config.yaml
n_layer: 22
d_model: 192
n_head: 4
n_kv_head: 4
head_dim: 32
d_mlp: 768
vocab_size: 1242
activation: "relu"
norm: "layernorm"
norm_place: "pre"
norm_eps: 1e-05
positions: "learned"
qk_norm: false
attn_scale: 0.177
bias: "all"
tie_embeddings: true
parallel_block: false
init: "normal"
init_std_qkv: 0.022
init_std_o: 0.022
init_std_up: 0.022
init_std_down: 0.022
optimizer: "soap_variant"
lr: 0.00573
lr_mult_o: 1.08
beta1: 0.95
beta2: 0.99
lr_head: 0.00664
grad_clip: 1.0
warmup_steps: 200
schedule: "wsd"
decay_fraction: 0.379
decay_shape: "square"
final_lr_fraction: 0.0
batch_tokens: 32768
seq_len: 768
doc_mask: true
z_loss: 1e-05
train_tokens: 149000000
steps: 4548
dataset: "wikipedia_en"
Each number is 500 + 50 x the weight over its row's rms, rounded and kept within 0 to 999. Layers, rows and columns count from 0. Numbers have three digits each. The size before them is the row's rms in percent of the matrix's.

# layer 3 attention query, 128x192, rms 0.204, rows 0-63, columns 64-127
092:579447440556496490548530572557444558468493466511464468536447493436549499474475479498500535402551496472536415558527584487470462437501445545607577491440535587490588452407529449427458492464478546
111:469483477555506579583436553422539490518537537562575507512583561556562533469412551514488446387458502531521455529539453362488513537455440411524493471461548484465489458395540536556532457480518477
101:435558473467580519531548499538494469548502549512471499578452446551490469513474522601489503522387484476467580482537564519572402460402476436487373505500524549542503518505495528492495405571477542
099:486419473464490549461389429511513573545502442450468401526485576350430482556554552505549514485465532558523493464514516576468583535544501483525411531378474441495505487504500533495463443428399560
101:467487539559391476531568498570477542508496524456456514466481507473564450576490464477476549495445451539579495490413416493492408429525479446486457574556536447489560515555362508511471426534533397
103:493566525479507628483458563545546486481520556489509514492424494464494477417534493380477498397489535517454455586489559484472452528525482458518477535550518493566466507483528431498519508478495464
097:518480597465547515433544503463543546552522458524540493559414466478616531552379488513454524450535488471457438517432631530555415446475547457440484511519539520499501458383519569539461562486441504
094:484609519430473568528563463485534436399561420469457603413514444495519486430494545472424522557568441441485469535478570458542467486520479494423611527457464477603496554537607464528502518443591457
107:454571454439536584473536518461528548535454428516540496538523456430496426566502439492595491537519501516496451541424473372483496491494585482503505434523382438486453543437475527459384523471633472
103:536449484446527523521519520496520488565411467464419520516545532563518487490485500543560488437466545493564492425445427546530471482539424519585493615554558454608544469485601542448573446576539516
105:577541476444522466499420482583501479498598430433515469545434582503455459484509562521548514581456526516491473535560470526556467474544477571537530548511436544533535427516529457429457402563463619
103:600535546506490424557479504476510489490467501493481432449590474483510364405458452537495517526527532497457531463481549536584544575479568487386487438431409504480421570590517489525465565451467386
101:413386561467452541475448451532488463532623498430472442507412454525484464489567473467422461544595438449418545521556435452415534505509520517608482607430544505483557550452493422508465462483573500
106:552385528490466497503494566555442438456526548484422568423564608468443498524586577502410517562572436494518549426452503513504549481558549514530556567487540423494509507541547514452491499476486469
097:488486498480484383545591441552443470520587543539557502424532555479520451453435545510432427557446508446445531403608514454454524458495549589518545493531465481478492504506472575507415521467559511
091:455547467497486603501462536367481578448530471496535485472557464434480547535632527562467535521569479463414551474526565507446528489429558531513557505495537449498527533431499469514464550397559496
096:515418494541480505471506472543475556577569475449535476504487528548552499539484516495417493522427483664483457460471474447503524568548513507555581499480395467512375539468533446492497429530485447
100:492512458507505594475567489499506432417508500506616420460481412473543497533454535577435514497509433472392576464508564486491514496559563494493462453463425583608462496395480457491468485468517501
101:422514523587468526507497504448453480569547361457428513413507561560526464500520554538437597534511501487474395490480433457419484602464559540535487471514493381424571463523443464510440540512497493
094:407511539528534518512582493452519485545467482545547543484515383389503545495554554567578469539499572492533579554517523481547424452590562527466518491394564571497573669532554520551510481512441472
106:504422573582583567481554468472502518556494442520558422529493478475542558507501511446549545569612501467484453521501507490564617424439564450466511518550491438516508492534474377472441497500464473
094:540440474472465523482540495555475529462437465556487491517425586455482447520605559563529584506495522461481482484545569465463455551475565480400451486542540487553541542470570528478578432569516579
104:464501582463473499566461432500503468484543497578508451464451469493461449568379569529583528552465455553603489553448475497373495435527547422508507527557482439597584515510498433559441542417504543
101:565572536521531557492560485434552498511514557538525507440469451396481533579520520570530533479478517482504498511437508495493461514424479435540431560507503547495490506522455479500435490514511477
108:475476511423534450518520507551463551524381440501489533503548532554536448436544515433484574555575540507496572459573488451526607576520504479458518543546477466506502520468523484469527467405547495
100:623465575542541535458548449460542403544481492422498513485578477560519580533564450466437565481484461449473549559601460518441567507504485434532511349482505546547547596547464504553537529567462481
103:510487558459409531370506495356527571498456452495494485507476490403464556462531451443466559465450454528567559550448479462570443488533384456459440506549590503523532535459479484573485503496378494
110:534501456511511461557546556598502506440490528486424520419469541515441542508499495499470485578560555523513506468512541584509582476431448542530514477530440418530500521517485510508413549473548553
094:567474487505559406532545483511476460495462521396502505478502568512410492533475633510554537373551572474621458521544510512495494489416521537556463523500528518566418524470564448546527457504531489
093:596490461465487448433517494451515404460558478489551484485539493504556448486501540474510509488544503491585476536414621631547450531465550526511524616443578514480453457432472517496469491458541543
112:477540489472525409445469429515574526445449445552578516486454522370484469524503538477474432392531454560489401483566507461394369523515528513463445509455538572482484564608483563447484464561436527
103:511575564530533512488516423580467447486415537540499507556481563454498491492434466508524504485533567518517529491471535499478463539414461506448547355520451451457423456504541487499488449532507513
098:480420384539463602555486494453563498454501568402478472498488406433464517486474519477505564488465552516522483531477516478459535473597414492539550598438555507403367551507520532537518461448453437
108:532489590526455515502486500492510477483467517562442481574463450468515539516464481486510514442520400537557495457522517421509422510525415480516549419495544534496411505482461494517524490619528400
099:508421499452549514517468557518561438583504403487397481462533586551550540435401435555535507444503533494483486441540504487533548527479436599518440564501509444536520414541456525504513564481489635
089:519491562422528647499510480426473486635482410493486506510489485478604572460429603520448391472436590516497527570524458511510479470538524428462560506525543480485549599518451480517461476450459475
087:486493495455497451468463478483499501591544499532522507483520542503565480579516496529450527439489548516486495570535513513523440504527556468423581517501538509583514503464508555504447409472429528
097:530410442438553548467513481507476436548408509510543546453476520593481508525537491487524501491515627519484434487586499508564501513499441506441585604508490429539446351437539560495528558438442440
103:551474614413485423517521489431505441535510483477509522575588456575568442537477397558561515488347499560479559480573478451466550498515409400578542536532495494580461529573550517508411492601534503
097:532548466446512468579525589472439503443405476488417522552600568500452545501468504502503548503500530435554522536580508489460485538542484557426528455472520634633456537507458437453460387500532501
093:479451511553409537469552547427517542533488465555384421529603487539526506446494519455634438376534508492559466497472490477442433474505535517534410514527493547526489465533547504469547494477515498
100:439500438504503477414518532529514474430522510449501534430414533577524548522633523468542410431508524432515493510639461446462426461463442526510488607553516485448525548498494528536490545571482536
100:452507500502464454455485464559546461513400507549479494440564469419645521473439441533459617441480525498470469535562439397426455502440524453453420427548476495514552455522483461542488543463505533
097:499450394528494450516545557499520434423529480530466495448495500505533586536507462388568546503441526488537495398441511615484554468544541513518400407579553521485511510544476560531531446552448456
094:465642465578469438518478470439472446461462482509454337489482469612524555442471498494462449531468414555488574438400492538535503559532491503513498493534479495497449496397546591488466469501516532
090:496616463577527474502442526424497439343494481536491541567520446514607448439515463522489431461469536537458472549520518515424517555468503387540481450388491542482529582448496523486525430587539597
084:553526600513546478514569464507502467518476478521437559605503453541530449520531479525485527542615454495497431426409466514511406465479492441509501424450537490518604542515633489537568500567406485
089:545495539528500497516491496477493510507423525474479537484581467551429567496499530505365477476559544508508568546462537542558558573526429573472535417534446362457593506591610502470542549524502536
093:476510487483568516525530520529518521483492501473469473412410472506522554544497457536522518469581477528442571502518540441502553512577478439453554503610546434532495435489564369408455490508521550
090:423519513523535548477510494457500584513567555513442466492542455550514500509494488491472526417416459418488556516486451497526472440504490458508570562469542550395433425442477568453574592575477522
100:455374520456486584512532464499423475517474554508453547476534527497400498448594441479538460518566512529506579522514529522495432401505478575465509429474528430487541562474569554431480524514463500
102:533488432452505475597571478467527529545577471458526488541519485432548472498467480554530508503489439522539482570515530498389503526536492384500467432457461475476570510504433641374421481599504530
092:514486562550577529546493458479499400526414502471420501457523484557506455491594532445571538460465560461404520535510496478465558450437520573566501606508507387469581566511456426560415475517513459
101:453458462465579496418477533522501487500503545439426453458441447563417507516551448516470554473532502497597498495465516540432428446480446394530493501480523393485511459395506577560410529452546489
094:487580499420599462455563533478495594551518535593522412501547480531470502559394493489570564470461530520544572467446602525500554467509554416520424523553466393460506511574517505549408503531568478
093:494506532523580519473516477480492505557517493460401470420544568504408494458464490434512505462508513475481497636579603452584504497519532489510557546600394446568550471569531460502536468500451564
101:624525546542524518618617460473561478517497510549489469460506448536506538571395479476546541497520445464474522532447466574507442495488456511421522441481484490450459429428568494539550582493479458
094:459550558512476440463541618545479488484619394540507490456387471478500537407541470667548474528588561529461468487574582569541471528569512517491480502469489641526430506436565540502612542557504507
094:519442517440516549584545450435487595527508489529538428439497395491547528420550503567557478460560499501528414501548567423458537504346434518508539467464545569435480599501442488447470363511510519
100:473529499476518558497487414468525515495488529539489469579574598451460387526416446594426512515582570560350555544454537458560498551596546523509468487529523505466466550355470487559636468503539527
090:486467551515437582477518480454566498493536430555438493447527558486534566427546534622586498439589407510472482484568439464500544455413433450487535452453449446520508433597509481527440436482469593
091:568505408501475445566494505616400488477506492514445496539429448546478523596442435510555512518380478492494533595539570602503477533578528458445508512469471411435577556542458475488483513454530517
089:405445506518504528501422525403504457607482411607450533459490523406533460448500490570491413536466584506534521505457456468488469465446592426441438500519577517474507412590458530479535482521534519
097:467518617524509528478527489457420525436537469554453540489515529543444449426451517410416509470530484498401472408567543516389451452488525549485426498478492456540444480501503490542449455435483490
# layer 3 attention key, 128x192, rms 0.202, rows 0-63, columns 64-127
103:417556464465518614355525474602343408533510454513434495554419563472538500420504550554576516418513493498495436419502534503541569624499542486428512435507436551525491509455474510597541457442535570
109:505414500573554500504435590572490458475480549478484540525542450505558477504527491463446469374461541435537460527510525536473475424495533596444515466529496548535506528407489468519560536474435494
093:499539481563439545617463485456515540492580466505548551512510528438551524458435514513479483487451496474498554480478515571499540491515472469459538533466548476506457520478503436500502440580618492
105:565465496426452507558563455485476446578482560539433498507440417558555536566551472546514470542532387482545520520455584628394431509440527563529512535534449551541565623491388498539574529464497518
102:508482559395513542533519505505485479432514508506525507438410476500528510451480464525460572419442430463535483612527422454561483549542461590571481641497513478541617476594532490568371470498504523
104:527443501515417508560446563483447444588523500467377485537485562444517500482478506418538460556385586547460527437519556523441517509551462507455451473474492500552471439510488444547536530513475498
104:503501596581588512523500480559472595422465473527579468502454525505628569512509526440471472492405505491535489480505565508553444520399479506536399491516454543468523481474471488428418523488528501
091:476478556487542536504503483512501457402455541451490446493514501507389521441432486460434431482496516597513576548539500485462461519434540507451571506559580537477530523437480466443528539507523544
113:517451539477415510517515434505598584498451513544600557429506496499415592460473550449563506525573510443543496391474490493610531492468477524495579533494558535557474412480503518551502520447554533
101:542402478486550475552537419481526485503519493532514518568442521406573506542557593408515488541559450474642495520487490472506495484412402584528592582492447413493460449582582535490533474510491488
102:497452456506514474472521451526473435537496471528582493502467461520501469488577497635541489557436515472533544382494459557483478482557462469484549492530585458479464477485532543420493539474657465
104:509575486520559458473553495476505549484453534474483517403534452460459502517434481607498517528583544558507552415522525528443595557425495442438516457485500467535393533479497425504540506548470501
104:437419536436438564512575546430592535474519506434587574457531475517421498566536527533562538508506481395564500496492536445439433513522555527483505528496481494449588474525536483467457502481488561
111:514503557550495503534445415435554357582465529500400488489490516515432486490459501451514498531589466495478559475520458520509478481488553521422485516478501501450554573583534463454537610515499453
098:358575558488568569445488570452574555513512514483576470445563464444502445547480413545522514475585557462473472426505522572392508460527604467441482494468580538515518504455574493424487459512578570
087:533537521443422490485541541533602530628540521426531541493516429540444466481476594591523485534486529443523536414484537498473528467524490433481496574441547474481465454531394471599417497503510576
104:471543602532538466561503471500556543487432563538510567522504624459477605489458491518486500537477525559538539444563502482494516491417552523512517472483413479474467499565598447478489438486639580
099:514457538480427531494503507463517505539456465553616434442411554595500544487430453594416423483559548517488567503476547476491557379506398485453568545408551515450494528407459459494507477425449483
114:527490475479480524500520449503595493499373553463517552520582504490406411509471517461425552565519431528550528452473499424474473490454477496506453477528531518501440479495501473407559487401450496
112:491533459514535569577454492498518546444565514517514496433516479494402551501560544554546381454564485525528633474476483622514542399543476541478503496484473623467510475484526557556454479542532478
108:527453478414569497464585564429534533557442433563527513484385477463495544481459521520507381468501391512516544470439493492567450520473493483434496527528415441539456454539483564424475511465470542
096:555473449523395544526454501473583516397542471553476545461529498498494449527435419472440477477540443551471560525510555472560433496443585463517426562537542530469513469510687547496453470578505575
111:500449385500538502542455497451555552515464414531503449480491498468570471450403436463510527471593387412527506611505455508390519471570479487513428433519470517490592550410460522536527580471632445
099:520486551407527500513413419529503541498496531453489532571518492477576529444504523583547543560522479436530566501468497524533524480553558511613471546486505622472517449478514473577535529609526466
108:529551527449496492470549488477465436534482507509504453501484465624436450446521435425467520548511531559590555564483520490423418512440462550478532500629378525500517642470414547500409526487488526
098:547540565433599506436559602456472483471528540459482489559477474500483399485460446485484465477511549507505477480507484554460481507559396500516444479482576527466529466610485548457550503485455505
105:569530469581495505483427473535531506431468516477489525483428476512470492576512466491467466431440495501449504530427472505540553508529486486520524488408412525607482417530389482537576477550558545
108:472514478464506432439470515496375562611494527443424455522452508490526607538478559464519506486486610547541479457489528548541472444537511465515473513464423439526541473597444578517517480469584475
107:507436499563506493497467484435412398523428548554390448516540614479539536532481574545454483535528557536594547428486475480461483472455529559501548416471534460528483581482602521561577482495477520
095:427478515488459578482566523487441487452536526478406373449504503586553550483535480474536483476453462483425513509538485468441521450484488511561561379511437468482524530434558554425619505543455436
105:576500463485437489435475473529586514499397469441506432461533543466543620494493461591484413520492458456504441442495470529374464497463592556448474548424512507580607499593462504537604386556356572
101:562426547581549529551568490423542415521492523546439523489473470539565572379430408466427457483474458493512477567542563481466529511490491418536436494457511440503492470498524438492491478420616412
101:586461497510425511526443510527602485573487533529485525453531364444463462526540507358540476518456445511496502504516471496468479479465502486552422505419480458547515491465491415553563522568535516
105:459571522494548546496497586578418511521475507437463564543517528565534423473553507441476545425468496434443421403533507473416494518550465505487456496442514430557520447536411509658456479480514454
092:438522449498489464482511514535510494495524532513469539574546495539585612459530491461548460545516455530514486538418496568426467410568542476532560561577519540521502460487514425502544593510484510
089:482443525527517468584492612515507513394532615575526485476492557507485488437483414400487475500546460595477471512467447464503469433534575413480507453502472601583481439546578499527464498563492559
091:523478561463452563461532546570510496513481510554383488415521462541463525387513446532515541480512499474543471478533543478496478463496499454526491579443411504407430506558547522501448461466481586
092:540529483550519508460437443475480530460521514434476480586478616494452502514484534399446451512467499536536411556485500475532515462469479481565566566425411459470445451471595520469483474490545482
096:479532544490421518536531379451552632527443537512595584515444562479558494470536568506509550559533434344527550544477460479500523442525497532498465508558491436457498533439542483506490588529559464
098:405621461543608536551412441490456440487565530436556509484490521478598524523506523482493583389412585523459480460465466484515512484553458558526544567537489568520520527504457535659538510479497522
095:475499513513470477493523336529498447500472440545464509494513534496469490505478479559453589458535505437553519483548414475434471525412570438454458558538538536497537484591496448480494540442573486
100:503473442486588559480485541443536476531463570472480449465467585457437536576575604519451466602491445498467613550401532443371462554454517490501449437607475513446499425538552430563529407526535426
101:580504501555493536556454416408525522491477553473498549423586546432459514416463506520491514527498465494486415485469435520485586574488539430532449565505525522497489469509424524462599534503488483
096:443519487531498422478456453555470496546502487424494536490473558545445469509493539480468559514536503530509562441484492480498452507495532489539523456473549515478445565510568501422455569485383484
088:462478570508521522584569516432527495401518475534495480481529507597519505434512523492526529494546580523426468465497479546524431556552446508471484455513464423507483558511472448447551499582494510
092:521512554453495417503502455523446513495457510477501519411509527453468510494408500551493473579471521524486543565495382496455507468488536432440415436486596475488490478529417508571530472520486440
095:554517531469553582472474484431485446565476395600435527571454603503510462462578561476478502417395485528573428538411501458547472497488565485471540516463506470494508454520401488447527454496546510
088:470525550447594543519566572506591507498450521462570591432571495470514474420443406500513509543556453433472524458510518427492429455437501523508586454490494476463441563455499532545518570563430499
093:496446484627483454479454492568459601440545522500454504549485510457551558534467548564546406466549551492476596512493580500550517443488490550423494476456483562488511442459559452596505532504467504
096:499366527467498587559471571548455547487503513545583518497489566511531500506487538587417512510475527453588405537525491518634456470499436540594465577508558511532553464483644446482404484553524467
098:331488360396444495429525455485497511490461429586569452586523432530501493508494529507551452564515484477463489516424524530585412565479487493489484607565493555466536553488454516566412505443437587
108:441507469473528446435495496557479548530544438450457455569519473467622627458510452595497496569464484452536474555451471520546484457534533428505434477495546586457476513490518588607582508598525474
089:530525522549514502485514518413530469547614527507462483560492520481482502524487540542426535588535554505420549520554457512477423526412375499454571465522540412467435501397500443521587522372479469
105:536409544548496545508499430472617493515428546464585491445551515575419582594492516497565513545565499460557581486566472482489609543497549542465449545471475480494537412550421467495431463453592567
099:496547511427486565547481551450563568472557522428500421434492489506553484511486452466483587513496521469533551389513536489483446455506491427475468550536454473522440501509491551438433587484481573
097:446511613594437486567562551495570502498452478542410517468502510495495500478529436523476504493586514583543509509393529468463441506389455570412605539583464448546432441537551584484554514524510507
103:535543517533505479532484400551582540437457557516428514486540497588560380462452491554605513477474534503472530448476450621520545552519427485537614588548481501526423492506453463472462445546524544
093:573562558597591543461505426464491547435476539513505489552428448459479566529542477614457520428461501486447436508579499488477466508460516533557518470447470559430427494506513409436493454536503498
102:496585532513484470616479514474514487431507426523493523557449528497519497467500489516463498435564453493430600504491526509508496560456579496487522557508494557560428493457439433572545499468487425
093:514464494492468458556466515566398459533469502490440479489471497474499555457518460482570580490608595505528493486493553531559511492471494608488567560422405528467484467482511513538494482477451599
088:497525507550534430530407515481611438497460518551518511456455522481509590453518415529427452517557474420512548572399497454487515496543471471495568543517592586537486492441503578554494478486444477
096:447541525508605506495546513549501494494497574471544476525570451446453471457423483472495533507515516571401488469513531494491486482519471488478485549468518443542550469561518415435416489455486500
096:505414494471503557516480451436634606526529424543503544434494496514504559440431498497421477504475428495464549522453508520496470424501451471492469464432528520415486510487587477404523475531514517
103:543520525513520508481509527400389493535528529479437370534454534453527564543581558455543480506476577513433577603525578468478519597480498460494500475472452491520466464468397611446558445483553475
# layer 3 attention value, 128x192, rms 0.242, rows 0-42, columns 64-127
096:567487474473459517559530542514595532556497534480594548510521509517534548458546495495535542521445503434458471454523516523469481401621437447464544523473466591571519504581600560475511462553535618
098:471513507545592528480505502538543495534496444533505542518482448399446439467527568396495576400521443496528510449476456480485486457558441457530512517430448492571475480481490518464487499526501482
100:584486535523510553476528456546468538556532413501536537519468551429520475514523518548480508444551411492586426445513471455483491474431547497541615523511398557481579429516494471450515442499440476
097:608539527464492508386530503463498398491497550566521467498484513437495529490459458515533537501468427435448404485459560458402582480532328515436414523423533548471444539463344560489489530546551554
100:550498502423554469541539445567468543552570540475523430551490474466587531522436414500556415576461541495422518498529527492488520448477523473431553406543539463472495575450464386422535546461382463
102:419522498488448388533562453453531473553581490497471581448476458571475531519453375447615524520472425429561602336519485488489456500507626538479568472416502510450521499398567574507498477509517481
094:485644554460490500438436540473560516468451469490422473489505474491487548512527541509586404535577480579513415516438618455438489495372569462478453458456444522560521562493448513472503526488485430
105:459514501452423586532514555537556493384573542492554473570506515504550471589471416519468404552507637563547449531556480403504568547555457585410446415491472507482583539458490565504565520502515505
095:542506511429503583513556552546476502433500516502511487477529459579417530528518464542536584497495487490425527514480588416498523509475525504520572593535458519503467495448539555484453501499472489
101:470545474471487540451411471500516491460517486546448449509478475548529520527611539642562504471464575458557495509546532526428612528556455488500561542488489623498452549501496495559477494539437530
102:519626493586589516426500557563477467415484410608572449527435517524440504509434522514398524489498474556424446500486487503467509541445506561508492508499421519452518510489492560551484549411473555
096:439463442389525493451484492530541561577519539566614469529464511500424546325547450433514437484470518462435483559548474472455499455523573478522473360537527502473458497660467502548500526533477541
092:496518456498432546493596523484446431491433457552514478488350571500493535585607545597440454541585539428455597442503525548511540475493544515398530477423475546519554522537550487572509422445447505
094:419418507483463540554514528532512488483515511475497450424434512573522519551521486475580533486426429460488536509452444416543440486559464452536557476417522455557430438519433432471461415473466523
102:492575487523437508331480495460455514502481558582507492442554448517442457538531539489505462491528408432465592478325563389516497524546448410418609550523546459496460551483381444485550571566480497
108:458493481481416527604480535569516575486557528548540484484492548495560475435514547521478487555567504526491385538441504407381586425496433504391478549520453535403515419548419488577483514488525539
095:534510490435563555545588511532551462475525535575472506451505487406472621475559484467526495507528533532460445414475474532644579492471432457473568462592496607429556449534472525512564504531435396
095:505450517508442414501466482460481471485546508531478532436525498456450512598615582484417554517575471515467615516497528580532511469459423570367377574441498474498510611476441472508408490498518600
105:439564519386507472478504451519511502492516568527508565609486479499503488530570554460541519527439536520478519561538584502513522481562489535546470418595530575517471490470467497580487399543475519
102:443497473488500380480616565492515540458446529399520564475476536472488491410573411507529534410469411493496522386525612482383492511469555482480504551479480572628528496488523502460511535493543505
102:511501524480500467499552544534555513451590553571445497561500427502540420534585539468455455465508493479561485415506590465569493550566483505485577466438499532477488505546477444551521455444495391
109:506462498455503537502512511510488491432521505525490464518451490567498482431479538525517531480521487542500548460405538577618493445526536408526489484443573473431553619470510448511520365495558548
098:446490489490589421520507495519523475551480529568547453523505470513556489436562460495520488470500509476521540508516521526532492515469506561485588571478486499481531498426487511412451517447521449
109:505482556420486531560474424580509455560510494536507504510451520521559433496492457435575495516531515502515501543507459544513539547461493534487431568456540598589459509443520435462566507459516484
100:580516603479520570465479496479459454402440423474441555545476513505528444589467429565497493563508506413623526511376410563531485588500464458497577375508572541413580524422488499535506520484516571
092:430540511542611476426475487518467427614455498541494503518458472614447571398506498538484475525511408501525489491475398486559471455526473464588547516553430577467549515512487486512475408623504549
101:471498541489515565451468497444606512466466501506462552538524481570446418522481457419535596489418533510499521466463408442526577470383514546390533492453666488575530507441462496601545563544496466
104:484522551570473519533509617550477443566531498450564475502456525496440421592543498515551442484520520511415334438488555512565519539470586537441527509470513469477451409481546518487452553410531505
098:467499558499493537498509500469543495529548521560456461515482447468421564514481524521535537473515520521433513531552502584516458613397449283543457486529467417580537399548556494551533505528468470
099:559492472569477482546466421529580485574454513476493503409487486494480461562527667512509435620589512509467474430497487509499473481469490524444514539465507510523450554461522499576472500511525624
096:477489495711466498555577572574510501581575544439553503622425464506425510476368519437470512527562453465443488467496443453560547573531496443501466518547454447480478496546525545536508495517436453
109:485500465552515492546445516479533561449523417519471453547410565500444563580450456464511551436485553500483505405552535557494506470566574462503500628465431628593573443558482545435579521515531520
102:474554478500538450448471531478567453476502491579537444562541456574447434451503506513449564504410472458457540421429497563580490521455454544556467477404450585497485496511536485433521473432510540
107:536498433452565558531538518565454497476522482472499607482440573531506534482550511523528521482477516527524504456451542551515478461528486431489485629517539558491532522437533515385476507511590507
091:511573505504569464534569507440456429570514497458580482498478425564551533481463433465446532460464497535456426451507624427446500516575478481534513515541479532412423454551538591475523517468544536
101:477506443581538534579484521462490569432535510480440403535529521452459457475560453444546514520511480569525526555521531499491398459435499518486578528490509456453529329486536486478505513495513435
097:573477441475517423453508544488519485552508550450558514554486523510437460483468553464631524549499471422444583436518473524425520485566496502526391511549482455466617529529534479474411499557495583
097:524566495427449477531428419519520518503500383606489508492517481528507558448527484422494496475524546491429479567522431608453494466458439521478406529508445526525523485572518515513565591538462561
105:553532531498563500411474452461525486553477533524490451530479500374442471533586472487544470550525507487565496503494472402553576555535470464510504515464495565478574504469621476530492554560472461
092:643447520476536455546564615465456548444560554459483614456482494513509463510370470508518503521459436417560481500500396566517467521512557440481474520477548512468535462488490462486441555544455556
100:455491449463512480460514525526550413578473460525477585620549504450461550566507443591514491487504512428331603481482507530487517412517536586440561503517401520489507546546579469481525430438557488
108:423463526511526471526445633543487397570378512513495423549512494526514441500506490506457506448526559543485538395580473545450431503485480464567435403494487471485445561578523448579438532427461461
093:503578484473517506533491471517456505543544532505518504555607485530565527508544555508554443489434473464550506494402439562529462501513511448473524543452444470592451543513517402437563576507481505
# layer 3 attention output (transposed), 128x192, rms 0.252, rows 0-42, columns 64-127
096:508489491531496522450484466521371513432463474545478457473494464472469513557478567467486493545615477600527462594536525419513535564354521552579510471545568460477545526468398420571544554418533431
098:512468381568377389418428446486436546411492515496463489517466559530544563449482450571528458505517515534413475571543506510511485567518550473554558438519641458515495539477515486471562511450531514
102:438576448450453495575496513440463502553486605551487498558570470544370513514462442479541564530450576528475615519572503559502461506561525496520384490509602488513502543501532585495544523496550523
100:427489444547527498541525471448513501478526474445494489507581512552527546492542528425602481466579566570556525497500505547592487498414596555570499490555527438506550496557612423571452465431476456
105:488482476600453514497511495473453408447422485456436538469568484518481441481523579485454571432593495410523489450520472464489487552487493483553436536515442495495510463556541504527509456571550475
107:575478508516528568434395533486399556479383562483471432547487552433496425501491615539463544578507575465472412562570541478400469474479371435485419482555486486511450508583462456499520503426460505
097:482433520570538499609492539522541482546533495487549482554515585597489492502456475481406563442424525413487620539479440532513467472564472511483508473539502518507482412475537507494403489531518463
103:495499534518560441498517502438523520534464450568417449448500515534463460427483553446503532421548439401499566410472584521466413505442503516591524578480507498519474430553473500516453512492546457
096:499449484539496414520494536475543548542470521563505518566534590474514523512454475483491485472535514548560542500453388547488464483570571548532428441473498445501606518589441446545563492467544548
101:612495463421513449531473512523506449541492553432538517490571579460541460563373475345478521561473422481510561497481431500518450561443509480511446440501485429466540445507461392472491530462470459
107:489389402412422479535566506453551494562513574448392537546527494488482463524535471534609536523561519452586566526477470452525480489573496530511568509547487482578586520449509529478486475528520505
095:502520530599469491572506546554493486400453543506451489447518532502602487533421525536502581528607395438518495530463496510588550511455481471516567634569497498505386466368499492482586438505525428
086:554517557475539464481421499537561533517599487460520515465593502495536437451431527444559577518397452579563395530466480490557477585545492446584505490609563471475535522460484554469415536521551508
094:539572573520598507441480441451513529507415498429566473537466466450517463517445509491487455514564503545629433440541578638475519554408478480460419480577533494388501533469565553515517471460498575
103:488480444525527414576429470533493555438495479445492527541456586465524517477418442530600565486476609597592439427580499613506443517454566568463396526535433531506519472530577537538520392376521485
104:605494495477598568465544533431519481516381495468472486477475446560504548489469416376480502477484532520502604496529483493616505618550550447529529436438471475519435552478495493417573499567560458
098:498513460530394461459490497465467488563452471490478454464533592525515487439459475557495558443509471486497445518546511487364487512554595488539445479501496457573461563391517506526411525433472592
096:482449453546542497510510533559539481489472513487518426556466493552605596430443487570561437530367547547585370480504493465504501485476589460552480577490489492484500413579491526463530509514560479
113:564384479600471521467484490502544495499427461473442437443539539563554468516430439482434510483611498522538506460465457526451408547444516520510497548452505479505539469551534504477530544414469494
105:600422567532463560527441503479460454532515519554487404585510498520513408525451556514480545561501558520512515538457352529621446526518493467550465467517466475461450486456526560485475456537424512
105:485567535507510519506445456475423574608448521533513491477522526459458568469455425559520496641491581496483548415542495553475514433466484512540414632462463522489427531560472604453536486582491565
115:544484530516472469413492432443435504566470532490586518495519521473553524602515452511459507524518467454488471524556491484393570539426477571511537457526387533525510443460447565474505586505533494
099:511491499528459496433508506521535524519572488491378464504472526431448556475457449458430455545616605563508518487471579449491459542505547470499417441502502490513520442521462540593567533496550533
113:436536421516523473486478497468483518415465448416500475533470491460416583512420526500427430432518460517523476477444466505504502413556552391483499390494479439461531535589476568539447554557476520
099:494519417515493399515518532417467500584590532473498537485503513479470494472600561459498501459508517501393484493622561545519535534482519464491508582416407498576477502593535569492547485586516474
089:523477471449462523509616447501565476425502429440393487518557431475492483605474496468432548401515537570504429549517631563447502526474536577427456545439514453517483441517536533489464520425587498
105:518515415533525329545445516585410412517502574533473416481442532447511526477475493624555456544557532517432499523543606546474517563558524352517495506522415486427520481534507473413547505416497533
112:494471434466532448513507449363500521445479491507509493506495464535537563501476446526379534546443468515592586558496410463435441508504391438615446498467486543530595525507422531471560439587448523
101:511424520475510438428521551482544535490466531399580496478523561544542506527581520505502445496520477461521470542463435497536580408578519656492536514509450501435478561419509590425429448510454508
101:490492438423495489491562550480448588419528490478494489557513483573478580503414439472541605472444500487600527578518538511466524470520536461522466457512452517469582491549458484470481569454551380
093:473557431399520503520489423442473519479438468550402493415470457486619516461574495625511453468447557531510486520441545494441483463545497583455528479451582538530476536472541467424446415557525573
114:530566479477527538500493507493513468504427554518519561503457503526440421466557574519507422570507486452458581563477495427555428528473407530459470373541597387493461510404458534566475479527488424
108:506489515537511528526528464533527499569521458384480577461460529444502503524499428425563393475522459529428546569495528398467450503500496514492531516576484369508483453421479546621508565495500464
103:482468507580473439496511540510530510439478508586499339510483478523577534484450448417488491512509443466469451488486491426526449542515530568496412455490452478522476460532474492572509414440343522
097:613481516475519522554489541464628553600507506473428499449501527422466438547523493470534511556591486441511490590470388557521466482422470489475438495509539462474566501520469452521605389503429523
097:535496555429500461471550468427507474553521483534534598462481503513496482550483466515442413445496492476400505512565497475544582529602555440570449393450414513548469605561451502501536452551514619
095:511571582548527484577424452477431515439438499563445452417536475467503520530460516422407552512485530552488438497557522436546523562407545521474479538471470456590510508541429419528498465460580429
095:593418464556478494432570580565542530476547534352498452396485413531531473473445493500586592448462457502575464473485516498594558617552606491550574553489515490501438448396524450434527503445519450
113:472468481492407485526565575479515562427535471481509517452509520568516539444490499492540493475528578526445510545486465563442479366480540471541490512488512466505420496434450559517553473503539453
089:410598544547505578441462373515470446523444437503488422532498512532392526456585442463475439506575616556449442480499599442557554471465532555482553542540455548573473577447454525563526451410566492
100:594475574506483483437430439467448562480622598581484460423467458463523458510517548418535518538472523545481439540472490432460443544514530447575463417486523450480495447464437453464468581524506512
115:577545536459491527493525430449468623429574445430529575438517452481469544547444477547566498583344412466481458562424518540619482567467441507477519569473528389468498484505497562439590540620511510
092:445469500492521498507491573466517520471520500514482504501446445435468542500483395466485468495590469520447471531468546455563544496521506499552460489515552586429470546432448613551477456458439553